Each number is 500 + 40 x the weight over its row's rms, rounded and kept within 0 to 999. Layers, rows and columns count from 0. Numbers have three digits each. The size before them is the row's rms in percent of the matrix's.

# up: layer 4 MLP up, 192x64, rms 0.321, rows 52-135, columns 0-31
# down: layer 4 MLP down (transposed), 192x64, rms 0.187, rows 52-135, columns 0-31
up52 101:545443448548503475483549489535512485546562465480507455526513453457411471530547465442431490498557
down52 103:517508507503555470596446543519436519507475511553483502440532425462525547396525546462504509506426
up53 103:510497491450533456455459511529423441517532532521523473511492486454501520499559519504497454498484
down53 107:497562567529457485397501484480439497477468568497547499530547507470481518477534550452441461487464
up54 089:477478500506471519461526522494478502547484517544449414416469515491572562533520516459522542471575
down54 082:455535536539529535481499422540452460474481558467619478488493511483477535504492512495467509530557
up55 104:508472437589504507511544465528529462521493456575505449531492533454454588569555476443554462469488
down55 100:412511530441494518590553510447554441478477553458494487502506554522490500418496515476533422432516
up56 103:529496535462461509487537476502549508442477523512519585569446443459430506428602498483411471503450
down56 104:539502524488582505519505508459489510552513488501577507515528416414444519493481432462579498490530
up57 068:552496530489449498473536483515534465533526511436498416510479532450531462493481482614526496513476
down57 070:498526483555455445517497521461502522611569552446476451534459458531476494490440550415447465547510
up58 078:525459507527447445494483524482536434480485471533483447426509433604473526490479529502472470462494
down58 074:540500503492446400511489537517513467532490485498517555415519526516555562477502562527497494432516
up59 079:547502556541455565470579500473486500460534482478453532531480468435550461499473488519420576512519
down59 075:435445509448468498488507529497524449505458408527544544563584457511401483484491523547503472494519
up60 096:511513473513494461433468593455546484464435490522448543508549485483506406518462525555456439530504
down60 087:468444574519529520511509448558516522471555518535452521498417525505448514401533453501551527454516
up61 100:464467509576547458525451526547506416508455468528521392471450504497487563482420534522466513449526
down61 113:497480555558482483569523518524445428496482480536514528542473492488536545490489531486474474510509
up62 067:536442509478480516512489499516447469466495479478480483477526493529461467497456414455402548497477
down62 060:526438482506508565509493425403460523532494431515429548537498522517528485511539492434555435529564
up63 100:445458493497498455533449470533493445480539476594549502417468605469526510513455476503491488565527
down63 107:430492370486505552567489592534490511553516477497484572446510484523453486500533518470536455513489
up64 093:480499507453515508503458521493527543463461473508497446528517504551494486481490484518477429546532
down64 093:560499484499529445492506550520458555491509462508498489488486512563545504433500482437470538568495
up65 110:505476515493477394512587466496561571517500398468537579509551496491472526438469505469516522480489
down65 113:499468453462551495534513540515418530548488541540509482587494494448494443541457598495565479501535
up66 100:484487500521519404472462497551568540460533495477489528566554500387470473475493544439443528564532
down66 101:495508519513503497535546502544501468393505473471574496484582576539521536465483513488546547447490
up67 095:531566509501589478454416509480489473525475531499508526510542450482535525460431519570573486497453
down67 107:563543443497502359484484560521515543555492497481520503543519463528440465560465475466502540473497
up68 094:539473524614476483469507553508450505524444519516522552401494457504491465533457484567422499431513
down68 092:561579494485479518550510563490472522500483469524434544506469448548527587492462550511533446449523
up69 025:471556548478520566513534490574521469511506487486537455513535420513535514512464525490551560457490
down69 025:457436490513500521523454521426497567459456507531462587446471515485507473569520441499466464516550
up70 122:475538524482541460493444539505508511484507452546463482517514571516544520562500563460533569480517
down70 122:458496513498490609534505476524543494527485482506506479473450461516474460493487514506505498480489
up71 094:438534636505495516470498555463487465556503499576459476501531520455535509453528500505441507595477
down71 083:513530445479492520503524410510613525492461526515436528510470498426441537505534571510551446475465
up72 069:558487477574547509519468496503540480462521497532464577509489548512502556502512524466517525514530
down72 070:502533564518534521451478483544492451521472490517539436499469556479491493492470467471504479470496
up73 094:567539440539514561460482550543550449534478484514520527476484527491569525531528557461455509513500
down73 089:509500529465521546434506400508504448524477541488587514525520553501533524509501480468532467573512
up74 097:440554501475519484547445523453496521558527513494532445547549481466435517384551579515466503516516
down74 099:488532510514527494550446531507495519558559467452517544490481449411480476508531583504474494491508
up75 094:479460491543581518530495530500472455539413503482578462429423455514478510524434562501496558416470
down75 103:505492469524488506553478459503495527451482541503529566421527535487508499457441551469500510432461
up76 096:519480547542439500413465532600465563497468470519565487511514491458461566542473594447483571543489
down76 098:470497513474544512516504546501467429492491458485505516506469568521554468488490500619493494472465
up77 109:457472514549524491491526479500513522480499436489473510497512499519520459487485520528466526461532
down77 102:481518500481553487591465445492515501547537504451488515425418538556428503467485578496451469456502
up78 093:483523519451566508509513472446503548522477555521519526466521600500516510493397534494503565460487
down78 087:502592469475459492456486488522465496496524443563474478538564461478537527602569468539533427489506
up79 107:475485533504535541497510510500467482613450516524502525553533551454491433536473434519489515500549
down79 105:443497551515476411442499458492503547576516516456530530561457531527508544537415541525524488516500
up80 069:468481519544516479508511469494549549476561424486477475505431443496487551491477477438467393517501
down80 065:501480525522562483473475439474511475499429462539566508511430514527543545412462536589482565571535
up81 091:449457442484558463479556446512495487464534516460546552478457446525504474450512542527499505586494
down81 084:496537491566491550504535528500507548531493586559410500471500566460506439504459502464530434504538
up82 091:495430516486510479506527486548494514518515486547559431478487474494534491501535550488479521401545
down82 090:491499572499516441518427487533482461510470486473461494511427535489530453562618488501506507528524
up83 095:498489533529503539478483570451468435463447468547471504530533442477495523540497548482481560554442
down83 091:502607473484443492512486571478542491491506485500504459475521525503535513521489577496439476485456
up84 108:500471453554466489478475507569514524514544496478484409457443480492449442510531525521469521501486
down84 119:485476502547478458598398453503450509522502486548532483530535519463495429550502527467553487536462
up85 087:485465464524458502498545469492579437454570488561480444481513511460501508474526504402486564441550
down85 082:515523520565498467476508522412475570481480528481477493565568473523463461534490452519478558564476
up86 111:534564515495521515518500511590614485503497467502506474483429424560529509519558484462480565514464
down86 105:471478539505484581454475586539530465521511493482424536501521482502479510573520427462502463481540
up87 101:513499606465502554462510492424569436501508463474477470426493474425503553516522504491452521513507
down87 091:534490485403475487464508484522535483517523480536475469444518484491485554553479477533520565584615
up88 094:464498478542468487446497464463510481515492506413493510540454497530503533500463540514478492520522
down88 098:509511504442499456474442403512506460477444495548518546545524516549572446504537496575482500505519
up89 106:495550586526536451501456556506439528545443523460593502482512493453493511577521473513456436487466
down89 110:508489454503531567457513487436472540506527518492534502500445562479561458565474494514495516463471
up90 108:564458525477560535485534443484415487482487521549495522552470506500528492512547497481434523566534
down90 101:516455524548513563536438494526532535448511538486471458511492498481494494570452466496532578515524
up91 099:536531491447490493487482475584480533482493513469462469501454457543492565459482530490479498486507
down91 093:476445523512521464491500507480484563591443498465450532605469426489435526422575569504519532496502
up92 099:530501554465495441496522495495538499481463549469464530512487522444507597451561513525516500497509
down92 092:495450467508507517559508550483505537503553473450553494524549397502502553465534440524472475523447
up93 096:542502484521511546476508486442530511522411539475562454565467506433536511507531462448504536531519
down93 098:471561554519447513401529469535532573525475419448451482467530451539458491550537519491451490461454
up94 114:519493522487442432544459586459521553474529493533407471476409499482449476582530469517440496445509
down94 098:562519443493602495442509527537518537477513485443502518485618468456509514499460527541490510537496
up95 099:534491471570439460512526525561503519511485497524476493534548507466490525580470491496456513554482
down95 097:521563467523535469536553459463465500499451491522522517584466511449545460511539526498482452540512
up96 099:485541480503546504474426475512533451493525556565556482485530502583500510510493496519551501564457
down96 099:491410525528539555514546596451522540428555529495500495446505526483488530561456466539517511497533
up97 095:483473517470489513474545574457462485497454556500473518495529499417529451438519512516456556501570
down97 086:466524459445501459543513556454574524521461507565467463481526446553505513524515540511436489542575
up98 098:498442567580514512490504485554551450559438436531569492503489598480521510562510433473528542511568
down98 104:435485512545504423457474500508502443482539510471537455477496560461482424494465559553492499465513
up99 085:516526426475500463463572532478484516465492487536565538536441517492488439501510459433522555468512
down99 081:524600490430514499545504422480467476545451514513460581442593560524528486537515478469530472539504
up100 112:469511485468480475473528438506498453517484483523486541452468582542498500478456469485432445487445
down100 102:490421404504536509501520557482500493493497582477480529499452465535556474421533503515517429521557
up101 073:555471489466438494550508495548477489457531504555516465457539563589477507503441482463492499534505
down101 077:472458515508441513387534520512510488529496496538536473475447513501462526477495502520507428516484
up102 106:467561502539592437454390523495499503482514450532453586439441495523494534409519502489512496564466
down102 109:574496592527467452539484551483466443530452479534414454480531481539490508457508547471499535489470
up103 102:500542436541444506502493498576483425556517527494511487520515443442549470427490469436450464498501
down103 110:477498464456523576498540502505470490499530538509515553516463513565538433425523471441532512450508
up104 057:562495498533525542515553472495586535504511522529536556527504511540498502567528558537537499528510
down104 049:527497582484495515440518444539512529522492443567540445543413557534483513394482480557499492455458
up105 117:532512462553427459469480454471488566447510450459505488485514510463506520549534508484550499488486
down105 120:502492415441471424564609473555529444509474483521509527499510546461520461555522538478517491512552
up106 104:532561481448481448455483485447451463459502468529533475535498515487457514447530495473503588438464
down106 097:529397483487528461475532524527537541584480513438478471511530456575493572483435497467465444519471
up107 099:460533477480486456484618494503513541512479502520488521562454585522530472482505579491546495427457
down107 105:536476492538570483537529404456504532450503510598507477547509417517536552593495519502476504518485
up108 063:453510501495494458471547556497527490450499495448478481483513514545504487502554572552472432518494
down108 057:470550561411494465473531406495481498511531531579586518438509434520523434492551485536462457535533
up109 112:498503526448525464455525524463461464583503475429518546551476502494491506448442589572448495496455
down109 109:487490495486535510478597561512485451510505443435502530510483435476424495480546521483504478536459
up110 113:474455481507566492498468557409440440480409555488547469504565465453526520476537562506475548502519
down110 101:533502480487545558504505558528493532444553538468453479478408497522527474457484573523505408462468
up111 108:472465504524509546533473497400559551499496465531456482535485519430457491470512517475480498490496
down111 105:465528494555494560458496481507545594473493475456494516515544445433447489498512500580475447466455
up112 099:459572522471547511527476504502562450533473477529555510503539429480549541498507524501497554524501
down112 086:503429459426515488487487566498542510573508525484572495438469521562516506540442540504572559488471
up113 103:513502539454532488481506552560494487518465506511505521573519503493565396504471542531482460479395
down113 097:478443470511481460518557502483462560524464564486513526518476590450513476477404539481453466560431
up114 109:581528484472510464489493490532528491504561440468495487520480508527455541480517566545530489408482
down114 112:521499464484486496470544549512524542436510518518502468425503461534504475632439461471521493460542
up115 108:488511501474491500571560500533470546492499493540533416536585537566517484506505528476458531456489
down115 096:536466455488524557518461504507504497523502536521442477486512519556478559477499492549550441548528
up116 107:489486504594594493560462480464462517453535542540496471454464450461493481414470560493470511469534
down116 109:471530443479557511581449444591491483488524479533497509466525486449439522472470573482479520465491
up117 109:556485460510510544498546509466571561588497478511515482437480491461522489531519525485519523460463
down117 117:573519446466508532546516512482561434533518560517496547362533474435468484496476459489578539467425
up118 133:560474492506538490461498486431478441522543466468484468498470479581474539588444493476480529427533
down118 145:510469466500532517493495475433485509454543549432528461533500476552541548606498551512468554528452
up119 105:521443511515547502439498529430532496520564460502444477523504459447530493403513496470529462575526
down119 109:435493489535485567566509420492523494401532535442464533557464531566544460493498506553461469495513
up120 102:495519524437470515498501511506505542507495503533534573474420534528483517498474474512440485465522
down120 095:533471496544473466520488512410518431546471494496453544472561510480481495503514524459506597555494
up121 098:457516483572565459500461561553509625507477555500551470514476440487544503525504501453433550536475
down121 107:450520532469439467480556499485455470489468434552556491504514449472621502483544470493517552511441
up122 112:572491524441468468501491514526509576500456487533531493446529496501523501430476555503482537513442
down122 117:562494476498522485506541493457554483465549529525542517437487495500563424435483562560551439501533
up123 109:462526529465465449515441502475513516522464422543535536507424473494432470524523470447434555490501
down123 117:512535467488525489521515482452493475509527516461416516412538577517527486430567524507513449463509
up124 107:483455494527476463437553455503485536503530515548531492515472496457427553511449484471522455463513
down124 117:496587483504519436456454486530564572508560460478437444450530479432498485551481544530479535510565
up125 114:562465494471477550424490471557492518485450545510537522546455538479494468543521495480467548434507
down125 119:445506521518510512517490505514512548548545500444476465460474464478436456499491443519469427488492
up126 054:556499531522527545519523516535480482507489484566515515512504538520527553547550510518522498545512
down126 050:466523512521473498417489465522529480513515456550532389582444523498439502426510493528439513489443
up127 108:484525483495463460498458489433524493525570476457585463549504505523483514465486522452492508494520
down127 107:501516512470509462452520488447543452469444562476548518475496582508476499503539484485451536510440
up128 106:548537483464480511483506498507470439531456563541540464479469473473497464544466567479527507524465
down128 108:499505560508484499426520518477508504524543505500477426433540490444447492497482584581530511505513
up129 106:597441517533529546493502409467535495502510486594516518499494497497575461512524450440461577466460
down129 106:429555491462454471482520506510475506519502494517434565471540541506439535603511518486480510486451
up130 104:567510517453497544466445519482465479448465500478521541482485487522536509468436531471439465593545
down130 100:481542464469486437491523468533446524492518499477549490564499498543481500546514496465478476427466
up131 088:543477507455495429541576509461496496485501489508486433574516526544495477495484592478499583537485
down131 094:476511512453494571522547518503469479510518456568524521572547454519521516449487490489509615435479
up132 098:427531531529518497487525515478485497532522467483521546494526638483426522548476451532487585464471
down132 109:496559529528558494507551521517503492517518437447494479495534516449468472541411478448512569544473
up133 074:511465452496517433411512510523490499479529547528474506518493539608474519491572479511444465461513
down133 076:454466550477497453483544470573541496541561567522523454535445541494445483453469455490484473473454
up134 103:543531496504620521448532565427487531464483455474511536554491497530592519461525510478465555465491
down134 096:493426514486489495491465482565507531488478510506472488493532497453480534526454588539535432509504
up135 110:512431522487536523488537552544503551552506529487457430517524525493438472512542490419555502473631
down135 118:501533509509509389510510438524488519479439483493454530528509575508504514462474478577465540540562